config = dict(
    n_layer=12,
    d_model=448,
    n_head=7,
    n_kv_head=7,
    head_dim=64,
    d_mlp=896,
    vocab_size=6248,
    activation='geglu',
    norm='rmsnorm',
    norm_place='pre',
    norm_eps=1e-06,
    positions='rope',
    rope_base=100000.0,
    rope_fraction=0.25,
    qk_norm=False,
    attn_scale=0.125,
    bias='none',
    tie_embeddings=True,
    parallel_block=False,
    extras=['capped logits'],
    init='orth',
    init_std_qkv=0.0294,
    init_std_o=0.006,
    init_std_up=0.0294,
    init_std_down=0.00424,
    optimizer='muon_variant',
    lr=0.00934,
    lr_mult_qkv=0.5,
    lr_mult_o=3.0,
    lr_mult_down=1.5,
    beta1=0.93,
    lr_head=0.00955,
    grad_clip=2.0,
    warmup_steps=200,
    schedule='wsd',
    decay_fraction=0.896,
    decay_shape='linear',
    final_lr_fraction=0.0,
    batch_tokens=131072,
    seq_len=1024,
    doc_mask=False,
    train_tokens=1059000000,
    steps=8080,
    dataset='wikipedia_en',
)
Each number is 128 + 24 x the weight over its row's rms, rounded and kept within 0 to 255. Layers, rows and columns count from 0. Numbers have three digits each. The size before them is the row's rms in percent of the matrix's.

# layer 7 attention output (transposed), 448x448, rms 0.221, rows 314-319, columns 128-191
098:116127147125098145136117108113111135112114133133140166135091108115135120135145088104147113109161154136142148106153110125102069109122147115142192089141130140170137133178127168155113135166123136
094:100142145092102120128133147157121105143145140148166127129151157141103160128098121138095164133142168124145146143123100117089133120131135140172113103162118122141122102135102110102096110160167123
095:123167159149146153162148151147147126102125132135180165108138131105119126151140129084108134125154099121140078102142117121122116080153104101150121136137107142159122124130119138139105154089095143
090:142134121126130079119143116132099172168156128135138153138124073126133107084099103134129118131152163108156101168125145165108124133145115133110127104158133127147141166129158135131178127117122130
094:105138163135132137092115128142173104141108124096103156121078149098136069099106126071114137160095097098112100152113133152159122145100120125156152095130165074111171155144117127165137152148117176
098:158146121120139100145101128152127124156143131131085140158085139110145161151134100177135152129148108127162149118107131121144132136099137134164114161123131117110149114155105093150124153081140137
# layer 7 attention value, 448x448, rms 0.0486, rows 315-319, columns 128-191
104:157141127129082127145134147068086124112138146073168144126151126096116145138140163111154106138139117087166142128131157148171109119153150097111168094095116164156153150130141095133186122157090117
103:080071106153130054132149102132098132119141091148133104116123106195116163087104121126149127107158135107097112078175133148143152088119111121154108118163129090154132139128142109104140114169148122
100:141122113156142148108096177126136134136154133126123135150110128084109159146146165136132138126148142167114137135146139132145133156129141160189129148148102108109089138164116110124138135079150163
100:096134137112159133157099136088136120127118148122098107132135101146118153100122156142114095114128130130159151084117116116118128145170170113124124152144141092157120135146150089114122132124143116
100:129140116170117182135088123089154147110124141129117149079138149138111110091125122159147107120131110162120102105143140140139134100157144119117154126147149125169082123101131132101124125127128101
# layer 7 attention query, 448x448, rms 0.0391, rows 320-364, columns 128-191
084:134171091114119141113117123099136117143146126104092101166110151096101124101130115142144153127141127128132161152104150132145139119137132121105158124134129146185118138120125087105150142108137154
097:148118096097143116108139119110098083101049105161112100143144117196141138102126202073067088123093120186102142157116163149138134150095124122130141128158149152118091132107162101127135073122169150
100:149147097155077116172140136141123116115137115116114104121092146111109117142122109107106144139113127096124081131138112133122174128143121150137129135117128104111173134130092163102135140156131133
093:129149134147124122181114122107135138102133152105086109129104085103105143140091123148125154174125131076138128149136111110096143100140157143107093140090113094151133140094157106155116168133114170
101:129125130157147161083161162125117108124145119115153137108172100093142126124134096163112128076134151150098130084138120094115123150131166137118072146126121111113118131134135108102123099151094111
088:146140108130138132113166113141124135105150156142115187158140159107124124139106104190135172118133105124171107102123076158136133165118137128178148111109136111120145151093102156157134101157135119
076:146101181140159105116146168157099165153113156137153165142149113099131129111148124171145123140151148100121090117099107120079140113108135118093120125134130109102082125107160115138135078127159107
097:118120118083177087144146115171134116123115150147120179162129166136116171179143152141155141094140131119129109158108143164110138100104106100129179105128106138143082155118113128128117124106150103
070:153129129113145100170131097157111117121093117126123127152120184131127129148150124123140135137062159119102147118087153115129133088087143100109144094148083135108132097155183152177125156121135117
115:124115130072154129159135143161150129160112144173158171114124174136142161149168120097161143102152098106111129156061155160115115087104077129101155116111108129096124149128132137156125146119187099
101:151127107140146144110122124096140114087162133118133164104142141155114144116143126136139143064127120108113115121154061154126166127119114190131107142138159101113128143113137099105153182148088144
100:062135098137112130145118089112148142166135112109161129087140089127155141082142125159136145109133113097110152168119123143107145125151124126086112102106122091122119126087109098125148121144113117
095:132135112122139139135109088123124107163126127119095111129115112112141133102149124128109119162114122168133116174164097120086129152133158136168114165187119085122192102127125137124137120136111162
103:116108175149117106124152131111153146119088082120145147119147149085126143096115147136128132123118116118148118094138118123095131097150170134126164136141079122119118150135124111102134118137120138
096:083124134106153114132125154098135162118176171129137129108115074136145114151122173112162157108173162116153115130094116127104145141158123090123116126134144130161135128124126114126117125173142107
099:148132123105136167134148117102145161140131097151125161125140130156128138113101116165115127163072136152120136149106129155149100113158131171073104150145144115140126147145144111155119120159130106
095:149160106095133121088127107150180134164163123097128142156100097138153087125099142071090142095152131114167152101102130123108150093155139069172134122141117155111122123115121116111136159155111113
097:129131132091114086137128123130115151131138136107109085153143109107191098102113130107112122152094145093198116130139124117141125144152153077114129130122140125113110102153140130164131101126108091
107:115137153080107134071116164128154143139099108113124181143170149088122153079102138123097138093138097170090146130129115130124140128153119144112128131122152095102109155136121140129132157155119118
098:125129126102112109130105151087140127107164130123126130143155099126181106160090140181162099110075137122097115113151125120132153137092124140107121103130114091109152133140146120168101094148131167
101:151149133093124154150087158119103087151169145084095121141123153141159120165105175149128136151104153102161097134156115130140127149143080117153157128122091134135105124153152159103099118079165092
098:179128110120130148146143123091127104128153134105122096142116118119126108086103093103141121139132148167182147153161150147167125121127150108135137112105116121102132148131157140130130130125120119
106:140124093126149125094081114132152129127149093122099129126131128128140128110170148091127100108121108130131135119126157136131123142114122079122151092106139139113141090195143096150118121087159135
093:142109120104153103121119104092167128098130117120135132172087123123120145144121159120120143141139151090132117140123132139130110144150149153117138130132146144145138170089176137147153120115144101
099:140097105097172128155134123119126140104131126115102107072100076130150102126117141127143110158127150116146140147128090149139138111148114132151143086138089160138159102083110118103106117117163106
097:112133117162150129119133123100131159179132126111116131113133134157160106149142152166140126072102147111139142143130155146142077120118131140116134130106169155128119062125115178121109163125165154
094:088146133172168098126154118102122083138108151131139078152113159109105147139143110164125159107172178124167116116119126136126117133137127103152149143105154164161149167105110153087136120122097121
097:120181172153086156132127119164106116162125172117119142168099138100120129117137177158122078157115109113166153171143165128133151167089134109132067161157125115133125106141077125179093163116124132
100:134155108111161071142121127120148075119151168119105131152123143139146114151119115104137161136148113137139132180121091134141081141124092086179086087100098152128129103152182106114141137150179080
094:130151168166129152129097133120164095122115089114120103132142143122109118109104152120103136093111134119157120141136164156138153157095137086112129157119164103090123118157156120137164165126116114
095:115125118125110168121096142142137122113132169123127092146115153120100118113123106141138141116129128128122107090110153119152130198096132144141113119078143168163122107159154090121116106141126155
103:148137106133111130110169155104127084151111114075133132169100116131183082163114108136131087087107111150149088087110140128140163156133141114136139131111093093157156158156117133122127120104118080
096:156191136095120155106080129141117122118126128093154101118113092123128145113105113125130124145130100149078144137137106149149111129173169146053118153122097134163139127127152098141137148167120140
103:128081093152086112108120128172154139154126158146179128088159137140119116119154109132161094114149130116162143143105150117133108127120160091157105149124089176107130110156134141155099139117151127
100:123099145160099139144177109113135142121122117121143079095076124131090180128128174116110125114126143101100095093171114121145138123127134194078111119145144169160081161109133112063094149150076143
099:129128117112139147094174099130138130147144106156093136147109132119139101128095113119121135097126135132121136148112135137132115113119119084197160161113155116138137183114126123108128115133210112
092:117177137123146141117119129126165112095113149110154102117178103112104179142092137112100138123098144155114111120130131120124161123137122102130156137161133158156142122095158108110118141128143162
098:137083127113149128085098121090094120118146137095148122142096076117169140119116099123132140116176144111138155141127118122094173135182102163102109109106107143118104112115135151166131132177088168
096:122153095083152101132121172142139099155125074145164148183104129131155117102104122135150098150107128099162158129093142168102166087155100144108138103169107174109116137143133141175122136107174105
100:124101130099091123150095152127120103125128146122075160135138146128124143150129058110133107123134087135064157117162129151110144148129092131091106113134103106148128167119130129107153168152137129
099:106101146098164095145114122180157124121095151140132129118113160103112102135117095137121121134120126113106162158111122138107167097068165134096148148101123107111111144151132139074132139124122168
097:143119176145136165140175110135127133129124136111111129163126110132124140163138155134096113105076118141164099103122153142148120160125080156164127157137168145139089079132120194125092145130114132
097:160128086120129176098108117155150156128152096161092174089140085139108120134125156168163148134146124121096137111135090149119115144135150167136125095175182059120122100085121121126101108161142112
102:109135139098110175113115125124155118088106135091099109146149120106095146126116104114094120146125121122155162096141131142136095115131126147121131140140135156155099137161161145088108121156121132
095:107125154087181115086141110149125128163139090108097133184137143143114149167122148108131113141140113115151168101106155147136132118165123166126152141209154111135113151129094113133124097135179082
# layer 7 attention key, 448x448, rms 0.0402, rows 320-363, columns 128-191
085:092096116112143138112110118101149177138093123101138132100127157071173130162130106092124111147142143135132153091168117105130121158150158116167112148136151115097141137114106173119115114156116112
080:095145147115129118115097138107117165091176123148114139076125123125095149150109123125105091145170165075111135147129093091116073154146107138138141126123110143123125143131151154110128173132103144
083:151098134108108113155120143157127156188107129160068137112119116091172127111116115133152115101108096081149134142070114137122108109122160144165117104178123125141123185128123197115134118113070179
087:118123159149173120134161125142156088141099074121107110119104121115134130166142105132131151112140130120127115144147091093119118087101128130146102157121124145159100124109126200167097129101127145
078:118112132128131135130087120164105132142132135142118165121125145123139134111107142119128134081144108141157160117133151113133122127166102123142149116098116086134168133086149124115138094142114134
102:140130167147152098148137134112135067128129094156144074079121107114141110163145127157112126180118093109091110116107121118148139094110146129160115133132136126145149168144128149100115146093102173
087:141172106127146110139111123137145130119140124119102113111112123087149126127144114151158119178112119126097129138118133174162134156130119103153102123151168106156163117128089153107108153093147153
083:149156103113130128121132123123135120116120165107136124103140109122118115104148116168121180171127167100131135146108063201156130124133119095166136096149121115113132104111134156139146147134114173
117:160147105113164126143135120153180130130129137124134166060129123081141136103157153134154141157138119118127112122080107178145156116128150095173117107138153129129154113097105126136116143122143167
068:193148130116096129152100133164112152083114104125130134127120153133134136130134116118131129123104127143105119129133167103115104147149084164114131146087095130155136148135083138203150104126162084
097:142146125095101148132142137142100147126149132121122094163101149121072118106152115107122154137153093146150119107120097098136157152150135115107112108100172160137107105148143108139131113137127154
090:128108148152128113120164140153144095137095117093133185111157159137133162125139096154117121124143090117135108194122117152091143139148099153122123158110128166117077101115084150131144095147177185
093:158115121075152135120098113157123091106169102115164107080111153158178119125133103129124146140125139134113116073078143090110113114132093114140150145139091105167121131132134106165140093112181095
099:123146147125151133164151134138141149076110118095094128119166114145115132138143163178141135151156133108175143171128125123167094163184093161089139094162119138152130121112062154132123100133117100
089:100135086113102095136148075102087147119114149146159115146126097111164110154114124123137112123113146126087116115113152143151154153144153126130090141142170156144134106150116150110117103160141137
095:127121114119141119142145122157097126127132079120165127117137104140117128141137153163116119120132084157104118086132120137097094100134140143096095120139140138137138124138129153127106188141094108
094:124165145092102092123154112163115124107156123080145130137122137108125120123117122102145113131138112132117125122099139174182128120127139118138128123152113147152154112131105089129096156122145118
095:122150123130137103138081091111108124153151117104142127164173102131180133205148119116144103140110131155106126129097155108156122086165138130118083111128113104133104150103143123154128134131105128
099:106141154115149093101082121135163112194077126113135186172168133111118114126104133141113131104141132141150115122136089122142131126125143133150144147141192137142082148117141120127143179130112118
095:123103084094095107080138142100128107171164105137112184135131080159122098137133129191114139120111101107103099140120139131147131113151149132153170127172118146154151133113118108148103150200124113
095:137110092098139111118113082110138139080148130106097090117123117150109125170134074107161114109126111160123124100097142147132164176134117149131138113114094157142116122126122107131108138125111131
094:125149143139122112132168157084091145126149149137124122131146132078134129146128173170118124112134127136171154116122117102145116096113151115149150163108124131125121104141139202134130150084143155
098:171147103180149145116066089097177127118129128112132149130128132103146124101193146162155098135125137116120138148133150113141165135161130141113155095117105161121126095153104112146142139145114151
090:116128147127170135125120125155118143128145116125073110139098137136155143155107123080124132117136150144109119135124118129077117098170126133097118095161149130144137154096110144120133097105150111
095:123176095141105171162087109093099102119166163139160102119114121126127149122102112101125163159106114111124120140147143135110126111106162116102144135129054126125156115100122144144129090106138112
093:094140116155117123094141101115146126130124127124107101138155115160100107160124139118133142119134110118140147136114130135139126095132129126119135155150146116143122136145173139130152146145113123
096:111080115141104131129154124132099158113115151124143128138126157117139145160149173097116125081175129131113126123124141128134117128137108111133158137137140165124109126103122152105124126133160110
096:104136120121132121133144115156146120147124067105144115133129156130104119149141151125130087160093083126142123118127152174088103185103171077097095146126119125139139123143100135134137149127137159
096:112137122116104150158093175128131139161103153098158175143139163139141145120142132094138159130143125114106145153138103113115132114101116080101137150129125081109142101142168137126151139161091097
095:131139146154127159068130143137174137151113090141120119105151123128149106142116143144149084198132124132160143100123170119143116088133143103120128117103156135119142133134133124126154167122064152
091:146139125118105151153107167120168164064144130050114132052141137116091136133130150078158123203145194111129106200132103111111128113128145138162123151098148158127117111156140127123137124136143119
097:117107111107155126145183108120127152129144113108097122157071123164163101159158130149156114151156142122109118108070135126156127081121087145140152149099103106107131140175104115122115103123126128
092:133131137143147115130111091110129178088136145100163111073171129163125142117114119119108105133120136120108110145171147124126094116138144166077130138093127130132131123119146116130102140117094133
100:136112118127139153136134110143153112167130144165100081125141156055148099095162104150172114170151150137108122125137138117183110142131137115153128125144139147150155106116115129132153139121138133
095:097104116149152187140125114099113090139122108100129112133098128131114135110112128164117129169113113119149150121147124183100147150105171141105141161172138134103142157130181136101114095144136122
092:158095091107114116121121106111115163102093062084093139136131139102098131123118164122109146146123140106095166095156134132148160081129085116124102170102118158177097120129136127108156143146097085
091:125149148088168120171105138146137150064121106110135122125116137133081146106097145131092160164096136137118165068106180098163136102108192084134110147116147143152161149111123124146115115117125150
092:134090163148089124158077129141124112120116132163119174127109133094135143135121165124144126123158124087181136141098141157118126126122117194111123091125127103091152114114155127141093125150092120
090:142101101133134147106143127138108160094119120086097177137118102117080124069120103138138121154107123093149111134149126159089124110183123104123135125134120130142094111080152139151140113157105122
096:105175165122126117108128163109131138153130142097134124113150151144144114083129132120148114193111151133104125100132132118098105136104127124178143182156179133138123140103143130094134118149172159
095:108129148154133130105109137134149114121074096148118139093134167163138092143105143135103134137155157124156155131170097125101092145167131150133131131098119127133149142129159114139150140122115101
094:160129177106149129142158107093101142103124107113155090174133121125122131142118162130158117126111136150131133139112124209111136113129120153136180139123114139098093121154170150149135135131139158
096:117150115149133121100147146106132101126175134151157140123146128114083120130120134095131097127136132154149100122119135144110122118109150132158139132144122102127140117126127072116085155151121149
101:137103123084170111131142133103140143080134151093142117090145119106106088164101162150135107105151148144135144106106131141133093125154124163132111132155156155154102140189152106139125130113140131